{
  "n_layer": 15,
  "d_model": 192,
  "n_head": 4,
  "n_kv_head": 4,
  "head_dim": 32,
  "d_mlp": 768,
  "vocab_size": 4893,
  "activation": "gelu",
  "norm": "layernorm",
  "norm_place": "pre",
  "norm_eps": 1e-05,
  "positions": "rope",
  "rope_base": 5560.0,
  "rope_fraction": 0.5,
  "qk_norm": false,
  "attn_scale": 0.177,
  "bias": "all",
  "tie_embeddings": false,
  "parallel_block": true,
  "init": "normal",
  "init_std_qkv": 0.0361,
  "init_std_o": 0.00658,
  "init_std_up": 0.0361,
  "init_std_down": 0.00658,
  "optimizer": "adamw",
  "lr": 0.00206,
  "beta1": 0.9,
  "beta2": 0.98,
  "weight_decay": 0.13,
  "lr_head": 0.0112,
  "grad_clip": 2.0,
  "warmup_steps": 510,
  "schedule": "wsd",
  "decay_fraction": 0.772,
  "decay_shape": "sqrt",
  "final_lr_fraction": 0.1,
  "batch_tokens": 65536,
  "seq_len": 1024,
  "doc_mask": true,
  "train_tokens": 315100000,
  "steps": 4809,
  "dataset": "wikipedia_en"
}
Each number is 50 + 15 x the weight over its row's rms, rounded and kept within 0 to 99. Layers, rows and columns count from 0. The size before them is the row's rms in percent of the matrix's.

# up: layer 6 MLP up, 768x192, rms 0.0792, rows 211-279, columns 144-191
# down: layer 6 MLP down (transposed), 768x192, rms 0.059, rows 211-279, columns 144-191
up211 096:30 66 54 67 52 39 38 53 59 61 52 54 51 42 47 57 52 35 42 53 51 64 54 45 82 42 53 39 30 56 50 63 41 66 60 45 50 47 39 55 47 60 24 37 29 36 48 58
down211 112:78 29 63 64 26 54 52 61 39 28 46 62 63 59 50 58 37 61 47 58 29 52 36 84 25 31 33 80 62 56 40 51 52 39 27 62 67 60 51 29 51 72 63 68 72 64 66 45
up212 098:61 61 46 34 47 13 51 45 29 24 85 43 63 60 36 78 55 64 26 56 36 81 34 51 32 50 44 65 49 39 45 57 50 36 48 44 57 39 56 55 39 46 61 63 47 71 50 52
down212 094:52 40 80 59 35 37 42 48 30 49 24 85 55 48 41 52 42 21 52 62 70 36 48 37 57 66 33 81 28 41 67 54 72 51 69 55 39 47 59 37 30 81 37 47 49 47 76 64
up213 115:48 46 65 55 61 42 44 43 62 32 44 54 63 51 53 73 62 38 48 23 39 61 33 55 54 51 58 43 36 53 60 80 39 65 25 46 56 38 50 47 72 77 45 40 62 36 74 57
down213 095:55 36 49 34 57 41 85 72 50 43 61 36 62 61 49 40 61 86 38 54 48 22 44 62 53 65 57 40 35 70 64 48 54 47 28 62 39 85 43 33 48 83 43 33 60 58 44 62
up214 095:57 63 74 53 48 26 62 60 57 15 54 56 51 38 45 56 78 22 28 51 52 45 52 62 16 27 37 65 58 64 63 33 29 67 73 56 42 25 59 38 67 20 46 66 47 56 58 53
down214 097:54 59 68 61 29 56 27 48 77 64 50 65 59 32 55 25 30 28 63 45 57 58 40 36 44 72 71 18 48 59 41 65 58 33 22 44 45 75 62 50 53 65 44 36 55 56 73 44
up215 108:51 53 56 73 58 31 43 75 54 29 56 70 33 37 60 73 46 37 30 32 23 58 52 39 48 45 48 32 25 54 51 65 81 48 63 54 48 32 32 55 25 31 32 37 52 37 52 12
down215 119:44 54 39 42 57 49 62 53 60 52 38 30 58 68 53 37 51 52 62 55 77 38 45 59 53 42 56 44 64 45 30 44 44 54 16 43 20 46 32 52 67 57 39 61 57 42 62 61
up216 113:54 63 43 66 80 30 32 67 47 45 46 80 57 68 47 27 64 49 61 42 32 30 48 21 27 46 40 52 64 84 69 29 37 55 41 22 30 71 46 42 36 51 36 58 45 51 45 72
down216 107:39 49 52 46 36 33 65 67 61 41 73 39 62 65 57 51 51 32 70 35 91 41 60 68 53 71 41 80 43 50 55 56 66 63 58 56 56 39 44 55 28 53 60 42 70 29 53 57
up217 091:54 50 69 63 47 18 49 50 23 62 48 47 68 33 65 66 39 44 39 50 39 35 44 28 52 48 53 57 70 38 40 75 29 27 36 08 50 35 57 56 64 25 35 64 25 45 28 60
down217 091:47 40 48 36 47 69 59 48 68 38 52 57 60 65 40 36 59 60 64 50 49 60 31 72 53 55 48 47 31 60 56 36 80 65 58 68 43 74 25 39 33 87 51 43 65 55 77 22
up218 108:61 38 51 74 34 52 39 38 37 26 62 62 33 67 46 55 39 37 45 19 79 72 32 58 60 65 53 48 47 82 60 76 59 45 38 35 68 75 37 37 56 58 34 51 57 35 48 51
down218 100:61 57 53 18 54 27 37 83 54 76 56 57 60 81 46 78 69 55 49 50 37 40 61 27 65 44 38 34 27 41 62 20 63 57 55 67 22 49 71 31 49 44 42 66 33 46 53 62
up219 112:39 68 66 48 57 36 41 60 67 59 33 49 61 27 62 33 56 28 37 70 78 73 30 30 54 44 45 75 59 45 44 51 37 53 72 53 62 38 61 48 51 73 51 58 45 21 73 38
down219 110:71 40 18 56 25 56 60 23 56 41 45 40 65 51 25 30 55 53 58 73 38 61 71 27 58 51 36 39 65 31 38 30 79 30 30 50 69 44 70 75 28 54 53 54 47 27 58 30
up220 109:57 57 55 47 43 32 57 52 61 38 56 29 69 63 63 47 59 66 45 57 62 37 30 79 31 63 30 61 29 42 77 39 29 63 42 74 28 44 52 15 75 34 46 59 30 33 99 46
down220 115:42 31 74 38 37 44 36 09 51 52 75 59 65 67 77 61 49 55 56 34 52 52 54 25 45 65 30 45 52 51 83 61 51 38 52 43 13 63 26 88 44 53 42 53 64 55 45 48
up221 098:73 38 57 61 46 25 58 38 50 78 55 59 37 35 49 38 38 41 33 56 81 50 39 33 50 39 48 55 31 29 44 52 52 50 54 43 57 45 80 38 65 29 17 47 66 45 74 39
down221 099:47 70 60 35 54 61 00 64 59 43 52 32 47 80 56 83 70 71 57 51 28 64 66 64 50 61 55 41 43 74 65 44 53 45 36 54 39 54 34 47 48 54 56 56 18 67 33 51
up222 089:72 67 52 43 17 51 31 59 41 52 51 37 59 81 39 53 51 80 41 52 51 28 76 69 36 38 19 71 29 60 44 58 57 50 42 78 39 54 41 28 57 44 44 57 58 53 60 81
down222 095:28 43 52 42 75 58 50 66 59 66 50 59 46 28 42 58 47 17 51 39 61 64 33 35 65 73 62 38 62 47 57 36 59 38 64 33 81 39 33 62 49 42 50 44 44 27 33 20
up223 093:61 65 39 82 27 64 32 73 64 49 50 46 77 46 45 76 28 61 38 72 64 55 49 49 45 75 51 86 48 50 54 47 65 42 54 40 24 41 26 49 57 60 21 77 53 50 44 51
down223 092:42 58 51 42 59 35 46 35 42 58 38 52 44 43 50 43 63 48 34 58 71 51 69 80 43 41 43 26 30 40 43 49 41 27 74 70 71 41 73 52 28 36 71 28 35 59 71 47
up224 097:56 56 66 41 36 27 28 64 30 57 46 34 77 45 66 40 46 28 64 46 61 52 47 49 28 44 34 43 41 44 52 69 56 31 58 53 22 43 63 36 43 52 46 52 51 66 67 71
down224 094:64 56 62 34 59 57 66 36 66 33 57 66 37 42 31 39 58 54 45 64 56 81 65 36 72 49 48 63 47 23 45 28 45 56 41 35 60 51 38 62 70 26 56 16 58 43 39 59
up225 087:72 36 49 56 52 55 50 48 54 60 53 60 38 58 65 63 36 70 48 54 58 39 45 30 77 41 37 68 41 40 58 75 38 42 48 37 27 51 60 56 07 45 30 42 00 42 73 55
down225 086:33 75 57 43 46 33 51 42 39 51 57 56 49 35 23 41 59 25 49 44 45 59 51 67 10 61 63 42 52 62 54 26 61 37 29 51 36 44 22 41 61 45 75 46 76 59 36 70
up226 088:42 76 49 24 33 46 38 47 30 59 70 45 85 86 44 51 86 37 35 56 32 71 38 53 23 47 67 25 50 42 51 52 79 50 34 69 69 43 40 28 70 47 38 38 47 47 55 30
down226 096:63 37 53 74 74 57 52 46 54 51 50 32 32 18 58 48 41 82 49 47 38 35 56 58 71 45 37 53 33 52 41 53 36 47 49 28 41 65 79 73 35 57 47 76 27 36 41 73
up227 117:60 53 38 50 61 64 35 43 59 59 77 56 61 60 43 52 26 43 23 42 57 59 52 25 36 67 42 38 42 57 61 52 50 65 49 42 45 52 36 38 45 46 60 53 60 40 55 79
down227 116:51 30 59 11 67 42 59 23 56 39 22 47 56 26 53 39 75 64 82 52 50 43 60 43 38 55 61 52 65 69 74 52 61 54 44 43 47 29 51 54 63 31 37 36 29 45 38 49
up228 093:81 54 66 82 34 53 46 36 28 55 52 39 61 39 61 49 57 69 47 67 50 88 40 57 52 65 20 53 51 57 52 50 52 50 46 27 53 46 52 19 56 64 50 50 73 33 50 63
down228 097:37 49 55 25 51 46 35 52 47 20 38 60 61 67 38 68 48 36 69 29 59 22 59 29 65 31 62 33 49 40 48 75 39 27 71 65 54 45 46 45 41 47 45 59 43 65 59 32
up229 076:57 45 59 62 53 27 36 36 75 46 52 45 69 60 52 61 76 29 34 34 70 57 25 50 31 34 30 62 35 65 52 59 45 37 50 78 58 62 32 20 45 31 31 74 34 62 78 69
down229 110:59 46 67 60 41 10 32 46 62 45 54 41 62 69 49 59 70 30 33 44 56 51 07 45 33 40 20 58 34 54 92 58 39 40 44 67 62 69 39 13 47 42 27 70 37 51 81 63
up230 119:57 64 50 69 16 23 08 44 74 54 49 49 46 44 49 39 74 24 27 10 36 48 41 36 34 60 37 46 51 32 55 51 35 57 44 54 75 38 39 51 47 38 47 58 47 36 45 65
down230 109:63 78 47 52 54 29 49 54 49 38 52 49 44 77 47 86 19 53 38 56 45 50 35 50 30 57 40 43 46 41 60 62 72 61 44 59 57 63 14 34 43 43 48 59 48 87 12 67
up231 098:32 66 57 38 40 51 61 32 92 48 71 32 65 43 34 21 27 47 44 44 46 72 50 75 39 61 62 59 39 24 56 71 26 53 05 70 54 53 27 58 17 42 45 58 53 50 55 37
down231 114:50 44 47 51 51 28 27 54 20 67 34 63 36 44 71 70 78 66 63 62 74 20 56 22 73 41 44 42 52 67 09 16 69 52 91 33 52 64 75 25 68 74 52 45 55 65 50 51
up232 102:31 35 46 39 40 29 58 75 70 62 39 60 71 44 34 49 75 37 66 46 51 27 46 25 59 54 71 47 27 66 54 54 37 39 39 65 53 86 33 47 53 65 49 49 48 39 41 65
down232 102:64 54 64 62 27 44 40 46 36 42 57 51 18 49 76 65 28 50 09 51 41 68 48 57 49 46 30 59 68 68 62 57 92 66 59 47 35 27 59 44 54 41 34 67 31 64 49 25
up233 086:54 44 57 53 38 16 31 57 12 64 66 29 87 65 41 78 85 48 50 36 42 30 46 81 49 76 62 27 47 47 39 42 62 37 45 82 42 61 38 63 29 59 24 49 36 63 50 49
down233 081:36 54 27 45 70 77 71 31 64 38 28 84 34 44 58 39 37 60 52 57 53 50 60 52 45 40 33 74 37 43 70 67 41 48 71 48 62 35 42 28 68 58 73 47 54 56 55 51
up234 107:62 36 48 58 43 06 46 25 49 46 52 61 47 43 48 60 50 60 47 49 30 34 45 75 46 52 11 26 40 51 57 42 49 49 41 44 48 44 32 34 40 20 81 65 71 44 42 62
down234 114:39 44 84 52 26 84 54 50 40 39 42 39 31 26 23 32 44 19 37 51 60 47 51 69 78 56 54 19 46 41 37 39 28 85 58 76 61 86 51 78 38 64 35 55 48 31 59 67
up235 101:72 45 56 98 39 62 45 59 33 43 66 50 47 26 52 35 42 56 39 79 32 43 10 46 50 58 49 62 41 58 38 39 47 52 55 68 70 99 49 32 50 82 45 72 53 57 61 81
down235 106:30 46 38 36 67 64 50 50 78 55 57 43 52 54 58 75 46 31 55 17 50 67 78 44 34 41 47 33 52 49 56 55 35 59 57 38 40 00 50 42 63 46 56 27 44 50 58 13
up236 106:57 03 51 38 35 38 48 21 36 37 49 41 54 70 59 31 48 65 62 38 22 62 50 71 38 21 35 35 67 35 90 49 05 72 41 57 70 56 43 47 36 36 82 37 59 46 46 62
down236 119:58 90 69 71 52 47 50 56 70 57 57 42 54 39 31 47 45 50 36 44 70 26 25 19 65 36 50 46 38 55 39 69 99 21 52 52 31 49 41 48 46 56 33 68 71 66 39 53
up237 100:45 68 64 54 49 36 47 53 32 56 51 55 47 48 23 67 44 64 38 47 41 58 44 38 45 63 39 52 43 21 91 77 49 48 35 59 49 30 38 46 35 40 49 49 52 42 52 49
down237 088:59 49 73 34 56 62 44 46 47 55 27 30 62 64 67 49 83 26 42 77 46 59 55 19 60 70 56 53 60 49 52 20 57 44 66 57 40 63 61 62 22 57 65 25 43 39 61 55
up238 088:42 61 48 66 49 48 31 60 49 59 44 21 72 67 57 43 48 37 36 45 53 66 37 18 77 47 40 84 53 32 57 48 54 71 43 62 36 48 61 49 40 59 34 57 69 55 43 73
down238 086:50 25 66 46 52 52 52 47 45 49 50 74 01 46 58 75 64 56 75 68 43 39 40 74 32 43 51 26 45 63 88 55 37 26 63 47 66 69 32 48 65 38 56 48 53 40 68 41
up239 084:35 49 64 55 65 57 43 60 47 48 45 23 43 50 49 65 49 19 50 33 66 24 66 59 66 54 60 68 43 43 50 84 70 37 50 57 65 61 46 59 39 11 47 48 63 37 73 38
down239 083:61 36 36 50 54 35 71 54 70 47 53 70 40 55 56 72 65 69 54 63 31 57 31 33 26 51 30 31 60 65 60 21 44 74 41 63 45 51 46 27 45 85 59 52 29 68 42 42
up240 090:48 51 43 39 64 38 78 74 35 54 20 42 56 67 50 63 54 46 53 47 40 50 33 36 24 40 57 90 54 50 71 78 48 61 35 43 74 65 50 65 71 58 49 38 60 69 49 29
down240 094:64 49 58 64 32 55 26 39 63 47 75 54 40 49 52 43 46 49 48 63 63 41 72 66 68 49 57 13 55 49 29 28 49 33 55 54 23 49 21 26 41 64 43 62 32 33 69 68
up241 083:73 36 68 68 55 48 42 51 58 38 57 61 36 25 59 70 35 42 46 27 71 70 58 40 54 57 40 68 60 57 65 30 53 28 53 62 14 31 19 50 58 67 47 36 40 35 21 57
down241 096:35 66 36 37 38 55 42 50 58 59 57 31 55 84 49 29 57 38 57 57 17 40 54 60 46 51 47 25 45 41 61 60 50 71 53 46 80 59 80 31 38 34 66 73 72 51 99 33
up242 113:38 48 45 50 64 30 39 49 41 42 60 08 60 58 58 54 40 52 23 61 55 74 32 80 44 60 44 51 34 55 55 61 32 44 53 54 36 52 59 28 50 48 47 66 72 50 80 51
down242 104:43 28 57 22 46 51 68 51 57 29 62 61 46 64 48 55 48 30 37 38 17 76 23 32 37 50 41 56 47 65 53 75 45 30 52 43 72 61 53 43 49 47 40 54 32 31 51 44
up243 106:58 47 44 28 53 45 44 82 61 49 55 53 52 49 44 56 65 57 53 46 50 51 33 58 53 80 16 44 36 34 51 24 41 67 39 40 59 37 30 20 63 69 24 54 27 48 58 34
down243 106:46 43 50 82 62 46 54 17 50 38 16 81 45 64 58 38 38 37 63 18 59 50 73 33 50 39 72 37 64 37 60 30 48 49 64 62 25 33 65 70 45 36 61 58 63 52 55 50
up244 073:49 46 66 76 41 34 23 44 61 39 70 40 61 55 57 64 76 35 40 51 53 60 11 52 19 46 37 72 28 48 70 50 46 76 43 52 56 65 33 13 45 48 38 82 45 55 76 46
down244 088:54 51 55 71 40 20 29 46 51 45 63 43 64 69 55 49 64 42 30 56 48 55 07 51 30 46 34 65 33 50 99 58 41 62 47 49 59 67 40 15 48 47 23 61 44 50 82 57
up245 094:32 61 66 48 70 41 56 55 35 66 37 58 61 48 33 44 45 34 45 41 33 58 50 67 47 70 41 66 65 26 55 57 54 48 65 47 34 68 53 28 31 37 45 54 38 66 64 45
down245 105:71 34 29 58 26 51 58 42 59 34 55 41 40 59 63 50 65 63 50 58 69 43 42 11 50 20 55 25 45 62 33 53 41 51 38 43 52 42 45 53 72 70 44 66 50 47 52 38
up246 074:61 59 76 67 44 28 33 57 57 63 63 43 62 55 33 73 74 30 42 53 64 45 16 52 33 31 32 62 47 52 59 59 25 58 53 61 60 69 24 13 56 55 28 69 50 47 79 59
down246 093:64 48 64 64 38 12 26 48 55 58 57 40 61 66 40 56 67 29 38 49 51 49 00 44 33 41 29 55 48 56 99 58 31 54 44 58 58 75 33 14 45 49 21 63 45 48 72 62
up247 103:85 64 50 72 56 60 35 70 65 48 40 42 28 57 61 61 19 45 32 54 38 60 50 27 57 44 29 34 50 36 66 37 45 58 47 38 41 65 64 40 59 31 30 53 65 64 73 34
down247 100:24 33 63 45 58 39 68 38 37 38 58 72 39 37 40 32 64 50 60 56 51 46 50 75 21 63 60 08 57 65 30 72 46 44 49 31 52 47 48 59 48 29 52 38 35 61 48 57
up248 094:43 66 50 69 66 46 50 59 55 71 60 41 51 71 52 58 27 24 14 63 73 43 38 43 31 80 47 49 19 46 48 74 49 41 52 55 64 59 56 75 67 66 66 55 22 33 45 05
down248 100:53 39 47 50 38 54 52 33 45 22 40 51 81 42 46 61 35 53 77 41 21 46 45 45 82 42 59 38 70 37 68 59 57 56 24 54 37 47 41 35 55 17 38 72 52 74 66 76
up249 089:45 60 51 53 59 64 46 78 42 58 11 39 64 49 41 63 38 40 56 13 62 40 53 75 61 44 48 36 43 42 46 51 47 37 59 56 45 52 40 46 70 30 70 60 45 18 30 39
down249 097:45 48 50 55 53 28 56 33 63 49 75 56 37 57 53 31 39 75 44 78 54 56 34 17 44 45 62 42 57 47 64 39 51 42 56 42 54 42 41 56 45 68 34 48 51 73 86 62
up250 112:42 73 66 46 32 26 29 39 55 40 77 27 54 50 49 69 45 58 50 61 58 45 79 71 34 40 46 79 43 47 69 42 53 40 21 65 46 28 31 47 50 49 76 62 43 68 57 36
down250 115:68 56 56 37 42 49 57 56 47 61 27 35 66 50 22 26 49 21 53 71 28 65 23 84 45 70 44 68 49 48 61 40 47 62 34 47 28 55 72 52 26 37 47 65 36 72 55 31
up251 113:39 39 42 38 49 51 43 59 49 20 48 27 87 50 51 51 50 60 70 59 60 32 35 49 42 17 40 60 75 40 49 59 11 66 45 55 72 74 40 31 64 60 55 47 38 45 59 47
down251 100:60 44 66 59 69 60 39 12 44 48 74 53 47 19 61 48 71 48 39 53 37 66 51 47 36 78 65 69 44 66 50 48 74 60 42 44 62 33 58 60 54 71 27 99 61 19 62 65
up252 097:51 34 51 75 50 39 56 36 43 42 47 66 52 39 55 54 50 43 32 32 28 26 49 32 50 22 40 29 34 56 52 49 58 32 48 52 86 52 33 40 66 57 55 29 20 45 44 11
down252 098:57 78 44 53 41 63 24 47 54 50 49 47 40 53 38 46 40 26 51 88 76 68 51 58 42 67 37 53 68 56 84 49 67 86 42 37 20 60 56 65 28 37 27 76 36 52 54 70
up253 103:66 36 62 52 28 29 65 43 62 48 68 56 77 60 35 50 46 35 44 41 60 39 40 47 30 88 32 28 63 76 44 38 40 51 51 68 59 64 30 30 39 43 42 47 55 53 64 48
down253 097:24 64 56 56 64 69 55 25 39 61 38 50 43 53 59 52 60 56 50 64 31 30 52 35 38 54 56 38 45 50 69 42 51 57 56 53 43 59 59 69 54 55 55 53 45 46 40 30
up254 125:42 41 72 61 50 26 40 48 42 59 33 34 35 44 47 54 46 56 51 58 42 39 63 33 37 44 15 66 43 38 64 46 47 52 53 34 48 20 44 36 45 62 52 59 39 44 68 40
down254 131:54 76 54 69 45 25 66 63 43 48 77 30 59 61 41 57 66 27 52 66 39 54 68 66 35 65 53 36 65 46 77 57 41 60 52 61 49 41 44 39 55 57 31 63 50 48 76 00
up255 100:67 41 82 28 24 45 34 51 52 52 43 49 52 67 51 35 64 69 42 44 76 40 20 40 58 30 44 44 31 51 58 39 57 61 29 67 73 53 21 25 29 86 37 29 24 54 75 41
down255 102:44 53 16 40 58 48 71 47 31 37 61 56 31 33 73 65 54 51 56 67 23 74 60 37 29 66 42 67 39 62 56 79 21 43 69 16 24 54 68 55 53 48 47 58 69 55 23 71
up256 097:48 55 68 43 58 47 47 56 54 51 38 54 44 51 46 51 24 54 42 58 36 54 53 55 51 60 23 01 52 34 42 62 50 57 55 52 90 60 60 41 53 62 14 67 35 43 48 21
down256 093:41 54 49 47 59 31 67 50 56 43 48 76 56 29 40 44 67 48 57 46 63 52 25 50 51 39 88 95 51 51 80 55 64 53 51 62 51 52 36 80 43 38 72 61 80 63 52 51
up257 094:63 56 52 58 48 31 38 22 28 44 56 26 96 56 61 41 54 25 48 65 67 44 23 54 28 28 48 46 49 49 39 58 43 29 39 64 70 50 45 53 57 35 66 74 38 61 29 55
down257 093:42 26 52 28 59 53 38 41 45 69 40 56 15 35 49 44 43 57 41 60 47 49 70 48 71 75 50 60 39 65 81 53 64 81 47 43 46 59 64 27 34 73 40 23 59 59 69 69
up258 078:38 59 57 47 74 40 41 68 15 84 53 36 71 44 34 37 36 39 43 61 41 48 41 28 59 21 52 81 35 59 53 43 31 61 79 64 54 47 43 44 58 21 48 31 59 48 48 39
down258 084:57 44 35 56 24 57 46 32 85 26 38 61 31 64 63 65 63 69 59 48 46 59 52 56 33 75 32 18 57 53 48 53 58 45 10 42 52 60 56 52 49 74 47 70 30 47 49 50
up259 101:42 61 56 79 32 47 39 34 26 65 28 19 88 32 38 38 41 29 48 45 51 58 51 38 52 46 29 48 37 38 42 84 61 22 64 55 55 49 55 48 18 57 36 31 44 50 40 31
down259 100:61 38 59 41 43 53 64 62 65 32 57 87 19 70 57 48 67 37 43 28 38 53 47 55 51 56 60 56 53 39 78 47 28 73 40 50 61 61 33 41 72 66 57 65 64 27 65 38
up260 117:43 52 65 77 41 43 35 38 53 61 45 42 47 54 18 53 50 40 59 30 37 52 50 11 54 27 63 76 49 58 55 53 13 38 50 37 52 96 23 29 57 76 39 42 37 52 37 80
down260 108:44 65 56 75 35 18 73 55 31 10 40 25 57 56 47 54 54 74 69 46 21 51 28 54 67 52 68 62 26 30 54 32 78 29 24 48 79 21 42 48 55 68 65 49 58 50 58 35
up261 108:62 46 64 33 38 34 33 35 48 30 48 70 77 72 30 67 66 46 47 42 45 68 46 78 57 71 12 11 32 61 72 46 38 50 33 57 23 72 43 29 61 39 49 49 60 52 61 67
down261 111:53 62 51 56 71 65 58 64 42 46 41 44 44 33 56 59 64 60 31 57 57 69 49 11 42 42 49 44 08 51 40 48 49 64 48 61 66 58 75 63 51 59 50 44 46 40 43 59
up262 091:54 50 38 29 42 45 62 45 51 43 26 42 59 48 62 36 89 29 36 44 77 45 29 62 89 44 59 49 34 51 34 47 12 58 61 56 53 51 44 45 53 75 32 36 51 38 70 48
down262 099:53 54 55 71 54 51 45 51 39 57 77 59 33 50 60 71 23 48 53 57 11 50 59 51 21 43 31 56 50 56 62 51 99 56 30 60 48 62 71 54 41 43 66 71 48 60 36 58
up263 105:38 55 34 57 25 35 52 29 58 42 78 55 40 72 64 46 47 58 53 61 33 53 30 54 74 36 49 33 72 38 65 42 74 32 31 45 61 63 48 36 38 43 46 74 51 73 49 54
down263 105:30 51 60 50 43 47 57 56 49 51 25 36 54 32 28 59 62 63 43 51 70 54 50 42 56 53 40 44 33 42 73 58 26 47 66 56 33 32 50 63 55 63 33 35 46 40 59 53
up264 098:36 63 24 55 49 49 48 27 68 58 54 40 63 64 29 29 32 52 48 40 32 72 49 62 34 49 31 42 50 44 46 48 31 58 23 75 59 84 22 55 43 45 76 57 47 61 49 54
down264 109:70 40 65 54 64 66 62 78 17 36 52 50 58 12 61 73 81 52 44 48 72 31 57 43 60 34 56 62 52 53 47 65 45 32 79 23 54 44 76 24 53 72 33 64 53 54 53 50
up265 114:19 61 69 54 55 37 49 45 68 62 42 75 39 42 36 44 47 22 58 42 56 58 41 50 41 72 23 42 65 57 77 62 27 41 55 23 57 42 31 43 45 55 50 67 61 53 58 64
down265 116:91 42 28 38 46 46 63 49 40 64 69 67 55 63 54 43 32 82 54 55 60 47 46 66 54 32 27 51 46 51 46 59 70 60 46 58 47 60 56 47 64 62 71 58 53 59 64 28
up266 117:52 23 33 61 39 39 43 33 41 48 57 55 33 33 20 52 69 42 19 57 41 51 30 35 54 68 41 50 41 44 68 66 45 45 32 55 70 49 48 57 39 65 43 43 51 34 66 37
down266 110:51 42 32 59 26 56 37 70 49 43 64 88 65 70 36 68 56 28 24 55 63 36 48 45 64 43 47 77 53 49 65 51 54 43 53 72 53 40 64 38 40 60 61 51 43 37 55 56
up267 076:56 38 63 53 36 27 25 58 62 57 39 52 57 57 42 66 78 37 34 48 53 40 24 46 46 21 38 47 34 60 83 36 47 47 30 59 56 80 27 21 44 44 41 58 58 41 71 64
down267 091:63 43 61 57 39 27 22 48 59 50 35 56 54 70 40 66 78 33 38 45 50 49 22 53 34 33 34 45 44 63 99 46 41 45 37 53 56 80 39 13 36 48 37 53 46 41 71 67
up268 094:65 49 40 57 46 34 68 71 72 38 40 76 25 38 54 39 60 31 68 39 53 39 35 29 57 31 59 39 51 55 63 57 44 46 35 27 49 55 55 58 38 48 51 38 34 49 70 54
down268 108:28 45 64 45 60 63 30 32 35 47 50 33 68 47 54 59 34 57 36 60 46 55 69 78 33 75 64 54 74 60 41 46 72 77 54 70 37 59 29 38 33 65 37 57 48 45 40 30
up269 115:49 67 47 36 45 32 60 53 68 57 39 58 65 73 53 28 56 66 55 38 37 45 48 45 40 52 51 65 56 57 66 46 39 54 42 71 32 38 41 18 51 65 42 63 09 33 49 53
down269 099:76 43 73 57 53 48 28 30 52 40 58 48 49 33 27 40 48 38 45 51 49 67 27 47 63 49 18 63 37 80 63 79 67 24 67 43 86 43 55 64 64 48 83 25 69 21 51 79
up270 115:19 59 42 59 47 49 68 56 81 15 50 53 45 52 44 37 46 70 37 70 59 26 49 65 58 23 56 55 36 36 68 44 25 60 51 67 37 51 60 27 46 48 34 46 43 46 48 58
down270 109:63 50 69 52 61 57 58 48 42 57 34 58 42 38 51 58 65 21 52 40 63 55 48 25 59 53 49 53 50 19 28 62 32 39 50 52 46 51 38 31 79 48 64 34 46 77 52 66
up271 085:28 53 70 21 41 58 72 81 56 33 15 53 35 44 56 47 47 33 20 38 52 43 33 60 40 67 38 50 23 57 50 24 56 57 70 46 67 50 51 36 48 46 49 31 75 42 63 50
down271 088:61 53 44 64 52 52 16 13 39 56 72 41 74 56 53 41 52 38 68 72 38 41 53 31 63 44 55 47 72 59 71 82 13 46 32 51 44 36 44 57 44 72 51 75 36 58 48 44
up272 103:53 74 42 60 53 54 25 48 45 64 68 25 50 32 63 74 11 56 59 49 73 45 55 67 30 25 32 74 59 47 55 44 68 73 26 42 60 61 38 51 41 82 29 55 35 49 63 59
down272 101:19 48 67 32 51 80 44 37 59 40 41 64 41 50 24 44 60 64 31 56 37 57 34 44 56 47 68 27 48 62 50 59 45 34 65 62 44 32 46 51 35 33 70 37 68 36 32 45
up273 098:62 82 67 77 57 27 45 39 34 44 64 66 39 44 46 49 78 49 47 33 18 29 54 59 25 49 36 76 50 87 53 20 50 43 28 48 54 53 37 20 37 42 52 29 72 35 46 65
down273 095:58 25 42 32 38 76 54 60 60 66 47 44 64 49 48 58 29 62 48 55 57 65 40 50 53 51 55 18 19 39 45 68 39 56 44 89 74 64 61 71 28 42 63 46 35 41 56 24
up274 110:47 47 46 57 61 33 43 39 69 57 48 55 35 52 57 50 44 63 53 46 81 72 29 40 42 24 59 76 46 49 59 41 44 39 35 41 46 57 21 30 28 72 42 55 42 37 42 61
down274 119:62 44 48 58 41 55 23 54 27 55 33 44 57 64 24 25 55 34 70 71 47 26 50 42 91 41 48 37 32 79 92 43 91 36 62 51 44 46 35 48 55 47 36 68 61 48 42 63
up275 091:45 52 58 47 59 48 53 38 44 47 72 29 74 53 36 51 51 35 17 50 31 48 61 53 33 78 31 21 53 12 42 83 41 54 43 49 47 50 37 42 47 34 48 70 60 82 58 55
down275 094:59 16 61 59 33 46 30 67 68 58 21 73 24 63 58 40 43 61 59 52 37 50 30 44 59 29 71 61 54 60 99 28 70 45 57 40 49 63 49 45 51 49 61 37 31 37 38 44
up276 094:87 46 61 58 33 45 14 64 77 32 35 44 75 48 22 64 46 38 52 50 25 59 41 80 54 64 33 71 47 48 52 51 31 66 36 76 63 58 58 38 39 32 52 57 28 44 56 64
down276 092:31 58 55 60 57 53 80 31 30 58 71 46 42 71 84 30 76 60 71 59 59 57 60 28 57 33 50 37 35 44 53 60 60 30 51 22 40 48 33 58 60 47 50 51 59 62 36 35
up277 100:55 67 71 44 31 38 53 58 31 37 44 58 66 63 59 45 36 54 55 47 25 47 27 37 43 77 59 22 67 44 41 48 51 40 50 36 44 28 56 54 52 43 44 58 25 60 61 68
down277 100:44 36 29 48 60 66 39 48 51 47 42 49 61 68 29 32 58 71 46 53 59 66 48 66 50 28 40 77 30 51 66 50 63 48 71 36 68 65 42 29 54 70 49 35 67 34 51 62
up278 079:47 52 71 49 39 46 43 37 49 47 63 46 64 51 33 68 64 41 33 55 70 62 00 51 17 34 26 70 45 56 80 60 41 37 16 45 45 78 31 21 38 49 42 61 53 38 66 46
down278 087:63 52 62 58 38 15 38 47 52 41 58 45 60 57 43 60 64 39 35 51 48 48 01 46 37 43 20 57 42 50 99 61 37 45 42 48 55 75 38 18 38 43 25 48 43 40 73 69
up279 096:49 66 55 58 38 50 59 35 59 46 60 60 70 59 60 68 60 51 26 71 27 38 21 52 64 30 37 90 23 68 47 32 46 23 29 41 55 53 47 36 24 41 66 59 42 73 50 89
down279 096:41 36 46 40 55 57 58 78 48 46 56 41 33 41 30 07 44 44 66 33 60 67 65 39 24 56 59 08 60 27 72 76 65 61 73 62 42 66 50 66 89 45 22 44 54 26 51 44